config.toml
hidden_act = "tanh_gelu"
norm = "layernorm"
positions = "learned"
qk_norm = false
init_std_up = 0.0162
beta1 = 0.9
lr_head = 0.00801
warmup_steps = 200
decay_fraction = 0.697
final_lr_fraction = 0.0
Each number is 500 + 40 x the weight over its row's rms, rounded and kept within 0 to 999. Layers, rows and columns count from 0. Numbers have three digits each. The size before them is the row's rms in percent of the matrix's.

# layer 9 MLP down, 448x1792, rms 0.0989, rows 404-447, columns 384-511
097:494427496506522499438504502502484482478479481488587484455511467501419489529528477478521466538521507469490577488532496523566511528517512484528544497481446500529491523463532542502521500494456494476505521471543516432521462469473449538467527471488559493511512531491522601555554506484485525479495507517449536458533502478525541525486533524483434506509554522485493487530474544523506554477483
109:508500496539397463519486499448466451482489558487500447504466486494491501535478477532543460506522546498518482505416488424466497543502534538429463496488463444509455466532512480505405556516550430494532449500498513569439557463539553551468495473508497538484416459516478497453517497490563505457433481526528485478559486475524456535525473532496486409469561448436570530550474460481525459489448
101:517441392431511552428472540499492464517533489494543483449504483457500456523501525529571534521492467432499547476508473488458487523496508514510482477472491485471488580521577480423461583477472414537513491504465442490447477455575497539512489447551499447449563496476471477430492555496530472474468422465532471560517482455552519483484457500499498454467495495454464486517523510488562471526478
097:501412522551451493534588546504463457500535504527576518438517506530524468534473498564537470521532520533511510505520506564485435487471509506513413448439510485428478479494512479562511426498512474474453526519415434471527445546409498527564518549335556433566474512457514562525484508445472525464501486526473530499508477521482558531547499553501510510550458533566536497466486481486551555501386
100:454518536533461514509475555519538526489499476505489530458512500448486580528487579424498484475508535615523556479517503554528417575469528505558497513469480555521504515493537484429499515501436435413479526449461475451458512553446543413459398498512535508638519481453458519472514463526499509494498562581432496490493478568474442495519482542492488491523501496484511518496482520534502433478475
096:450555558498438507461555494553478536489490427516488429473594452542499498552511524526499500511440536442543513500494500454458456539542507451509508510508509495595459501494489498432506439531473453459527513534523538438512477454514533440536474536506591534529545478469549499570485503527515513521503486539471406499479519497504516433524500514538501455509445560513485494445552495509541560473506
096:552464475500551390514500492489478453537504496540502486452444513485484537518516521524484460438500488527488413463518436518496461541437545529463511523429490504455505489505446440508535497498505495509528473561445531487534553615480514485585490527532499438492610481502475475489552498555498491557457571486471596533504477558428506501433503474453506550475476535477537451539459473494533516512490
099:496540493466467478454498518516513486490424431523537483440592541471525546423461549477493473436487465477511463527530489478514469530564484470490515506516518454548460504462517437478514542544522498486489523494506494372517494472529462468476447431544550444559517495492511471474527530492534503475532459483485561514525454483505525501485568410530549491419512526468462437432458555536484490500568
098:504459557544511510489533478519486492464441489551497476497446538528514521545528428538556484408469533486472425455553443491429458498528533543444453442479492557479484571578486460499519476465469560497502428495461544538440514518503510498509570565566526539499529498479544490393491515463535536560445487504522542491509539476493450481477501486422491483549475439544547518462481509494499503510503
098:470455482512494476478517541464477523436524456499485532491462587547476504517456530452533452471418512507523560559446516508487504449501561504438488457470435455522513505445452535481377403471556414555566511510435544486487499415516457468489456530418502470543541469545474491442536491495496495509496528527463514495513516469526480492564475558538507499457527556535506508445516468509523457520487
098:477466518485456420514542499469532574481500519480440495476438510478484502535520516587492583473475488532511573500554485435470513481479485523516554483468504494494519439475443495552535510465523393457450503546473457543558507531498544470505442463483497480570402544534518506465525495496533498434528466466592470409564557528483508476438494493486482543436566469496550469465516525442505569476536
101:521508525516508491480505423504549459449519453505468471455537580429559513515454478538564418543522551424475501474575469514456477498503502603446464512474506549535505484469509528498563460494563430557523456489493536429550509511522519536461492511410481430467534498483464493568486522540514497528500524516459531464513416485463503575458470481455459508496453504579424462463514525443479561475453
100:472515508523486499495541399507480481523540517453529587534464529484483489530523506422468539528499535554514553508452534496475540549542519532558522431514523501538550485502418531581535520492517440522500602464488472443529509486529503515488532539515500466537435497478485463533491496508505556403487521432447526524500450507536466483551509457536468493427546554539499514534432525458456467512473
103:433464525486539509496535442509516489522563448519506496512561527503512511536504505542488503527449464446577424471491515495534518548536479435528496523522491489493540483495527465489471484569566431458541527493448480512516494494500512589476518497472540463458560512491510463495479508469412467435480556519468531500470614490506509522501501513488539465521515512456502516453485534480449493454514
100:570529367442563537488568501448448441541484531535495506518562493484456487511459478486423498485498519549530518495497591583482554537521513510525474523505421511464524525495457494447483492439463507532532526470448494556490523494495499483576597439432508532492521481490533505496472495442539501473455507509529551455503526521542492572523448518525470532368477512485489520416478403558482489564483
098:491568483524537556507471471481569447519463520509464530513537492527527532531494492563491511552494418513576473482453470515546412457486516507500481551498485469510466453486580473494469459462490480465519550474466500450511478522478471531552471545565463491533501481514488440524454449491548401581486440473531555461527469484435556532528507462499522467452458484454460505572538511498502479509485
107:479583504454544553451491512503509607456451477574522431495472507537411529486529562410443463495519511456436406479513525572473543457477492480494480397487467493475481518484480458502505478503496476499498520494444497458475459536516488409484534455403472499529528519550484492461497464559502498495501556453581497507512464500479469527542505515516506478386424440499537447466515480508467496516487
101:473479528448489603482459542540465502565504558452452540442463474547462437482541426465545481498503525468476569509469485464503569491495555445541536457488489536532464559468497480540511445464515387464519508502539507501523497441457466544462506525610518530552447499539511446512484475531518481473490506472516487521512563557478485508381514433478507531501439531506485602485429501549488502536417
100:532530509533527511456570533475415488544402467542448501547523491409492504471511525501531500460523585603455473416443530562566603461525502466538518536449551475437497481563461528508424503509494532435520559566556475473489521499494522483509555460470449561553570538518547534422498506557472510502407529491464518527479451503514526542537546492530480445539534545508506465472518445470494504439457
100:503554594487452529485511575497495552492479432584480506528450489579484511542571502463496511440570477446504496557531516513452464493513474600539430513496532500498508447511543494473543512551585491581429490491539519463473513521432526447491509584486471505530525526454504483426455525522444495475514511464499594425459430501527489469448566552520514552438488435542446503482479437469447485487482
098:507518524461466427511534532499511482554496469483533500519497536518446543547499502496508415487445531477481504540498493457529486432476532530487497522536478562405533512500540446410480536536538552503425507515539516554487507594519516485491551479501427464451419507442503456463445503548551524518435433457487486490464509465474526537468521476452547478548432418456437489505534455536511531523512
100:459519569495529490525511554457562508473487542553534512512546487503463505555495427522474543581568485505533532514570536470533503502538549433519485545534521519458480444530478524542527473486473507500451443514469447474470550533498514519458497530484472528496556511527448520468528505471457525473479496503456530482441484491510493580522459503514501499569565474505512507532516534452498470539521
099:507552475519407544491544483476565440499539501488520553445420534372514551459515526464480512512564526478498540475457477467467544485520476555469526464448517546498436482512508475539489486424507453523480466497532471465445482476524472515601502516409459543500482455531495489541458459528418485494459442570534495455497526527514505502537519496504547453439468485446568550479505466489500484545476
098:509515439487579517583534471469547510533506482486511491541490477536413547457494427500415454573550521499542581474482533538460485588527495421442522451514508528492521573567565473520468538440492492554483536462463501500453512516599516547538483504523483530426581492478515464522468540449457505529548489489490501503450424574456492410507516536486482513487532558467467505532470591521469501492409
097:509555492567614551443488534575526496548541519496503448500455498549532471505434501520466477533454509472508526524554549512584487479450502447416476484467525486538524496517467522490486520465519546492479439520496494508503606488536492494433528492603533524440543460492516449539461396476508462460463484492518498481511504453495458586567535487461492541516482440504441471532535482490495530474485
097:514513528501526506466487513491454464461477481548550540474482534563513480347500495500494532502435497534365512436530523391508532465515466470501505491448459550489549449505481485486499531540491547413473495529457453473398526451523482498494434466456472557514514520531525524534478482454501531463549481464543430514563509475508526483465477475477470590436485540558522441476538500507442477451459
102:464540503564492524521510456494502430547468492547514548426526488510416495403425456407449463423476530465504524518627480549527558506460532477529499513489459423509428507538467529553548471558424433492522456543476541475557491520479488491488509491484478526447478435486542450535540484561504481503510560393491474540519488502434515511465498559507523464516509459535495516500467497491470533491467
097:528503402500499550436459470535536449463525457571434505488519507496468493540482518510513516541511403577445589510431485457476462496458522509492509474518506444501505531461496473518563429504499368495495555532483568393455564492491546428481501438512520533495436544511500537483525537458412506505515478499512462489491562442487451456389482528453478521537564472533564469448499491595553546598462
099:460437503489376484439492499436466482514437443514518489471487451523505486471509538526533542529472486495498473522464518491465521531516465550392523485444491477465493430471514470541509486524525493541558545538420438516523482499518524441521454436570472533552445563480558503538523511526540506489614497466478434473530559507474475489531556493485530539574509513493490520549492504487513563471568
100:512523469530536537544494494462534600467430568486471456511492515436481505537480495481447494463504484486438445493503522488511503550528492509437437528572513520491556508457476456382552568461478660557549488491531448571488399495516469470499472557545552512519536456494486554511501463570456505499584460437530484481526514517483487573504486555546508473482499477499523536496447556504482453488562
103:533499473431485566457460508514436459508461473596527553492439506550502531496512580464518492483416489515459481509458427423465549504504581508476578514511478505545497422520435443474497498481518476459485511490472447512469421444428544471486478572460525440485410491457493414477559503436458484500530539517451508547511466485504502539486513480552537551440511542574432468483517531547469435492558
102:546422436446472475541494540446454502524483506503515493474495476518451468565481515477553506497523487437453564555497460514513470400435376420506527493462536512572412509552460429499536469454473492477478555517440461563509474493478551475510431457569509501483526457490505485458513480502454489490500544489552570416445464420499561486437469464475500531525465462539459517502489492465495476476491
104:527505424590514477530489487503485519544437352536465520488526517475561491509486535528533545471483510436507542543514536509450509494502488539483495472482576532450462502535554439534514598458479521531429480508534468493569512494480479463558507514520547415472569599550488527480508504481578516457506473554490516408506437524495490481581455507506478506468504529451526468533494515425496398528429
095:543501482521468535562453467448526569453500453519533496571513525450488543567493523508458478448453637455483502473601493487559454517502565445510558473496494505418455443496543488462488500474500499508454470454466485481533490489438473480491500445471529460489490537537449494460509534488478487522547550523447468506489468498470563528433563572440511460467470500463513492545513528574457461551524
098:514530514437547550473475535440505513479473502505490529549495466607497470537455529582484458491583518509546470435397566504520482578454546515514440507461563566491557527514474531550471506496513541522486531553505485431448482474386479489505516466503516408550635539535450461518514577515517530469506532576473466503592521515549443439533516541540529429520498472554449533499498487528501529500483
098:538572523548446472491500501474509479545520540509577513474494522509466545486452560435487508534442578509524511579408466466487433521533485513473478486478497505483490520499522498520522501520444414478488597579480520527563421504459467517495550516543482511440431500479560525471525464492487491458517453521463494536412476524476496573512423544506440474470494484440455522488423415475471469462447
102:546533449537490453602468441463466474487494487490564440568499478462510504513525513508472548462543507582542479513531451473500520451497524560477458510532479499559504547519495524532557451478480615521463465426505557539473488497461477533482516543547479450565445501572481510627460463487495456508473552450443522506517538568484504463526516537527517515469507565483472562528430503525478552474551
105:524463515499524537490567527514503417506447508501498512609480446459496520509443503461519495527504510494494516521438437499451487445454483509504492440500552479564499462535480518492496460517569400512560531471470430454493410487512518483534405513443433464475499488467532466460512492527512578533500524515552498495608526503473498533498508521477524577562441532461408518491497451549470458506491
100:364487541541488515540476503481487515560536556459433437480514518495505539497509495502571526577502469418563534517456514539468505547508500553492514484458482467493470534525485520537558508487503505556536548537488513522502487482539471530474500526366516421522561455523497436522518543473471448425519568522505555516503518590506497541417529490510463585519457507480473501483517431493525490543476
100:568560553498520540477498530522528470546557428452501519423475504502533510494476612502499506555519509604497545540529493488508497469475538506543478523513492443525493490442457546499588507424514472547602547473435534386463543523584519536505516491542487503545509550520499492551607491532505479541502490450550548402537535533491482530492444520437487472483536467537520541466589447523488513478571
103:504502478458506562542474505515435486516541480537509567485547476495476580483513520469512471472536465437464492486521519462469431439453516505480507537412539554512494507467446423534420460524551521467512463514490553494479438480450472496539524504446466518508465497419490454501444532502531493493515464507464576503535515439542516491457502435524536587464565523344518501503515517467479506499520
099:563511435479603562442557527578470535511529472430505512499555496535468534520515493491528536527538525554510452411579515520531563514441513556497556546507460452456454571414545503458526548473499518492513586573525501534448475518515479470504568491434459548539481483523437445500506454473519524488467478531557524512451563539428572497518506513509499399420506499447480530443523472531444436506520
102:456475460428510482483485450453520469506427507500478469548447517465514483487434486487481517506578485451499521505479497468544502543548501513514485511505450506464567509532502484473501558525478557441498495457444476450508469521492487465420502462495439430523476453482574516497543440476516435520428477512485458502471471550532472462478537506510548448531533480504478486487520511525495471441489
099:525489534519475419514524505469435441467496514543443481472457542565547509457541533464494509470481481593419465524502473520511492460535515502535510475481492477462544475491503394519626577578494523560538526511461455486521495485505512429555374492462510469507500447514426506495547508479515550503510504525485504482493539404517474479522433524540507495435513545538475515576441485532502539536522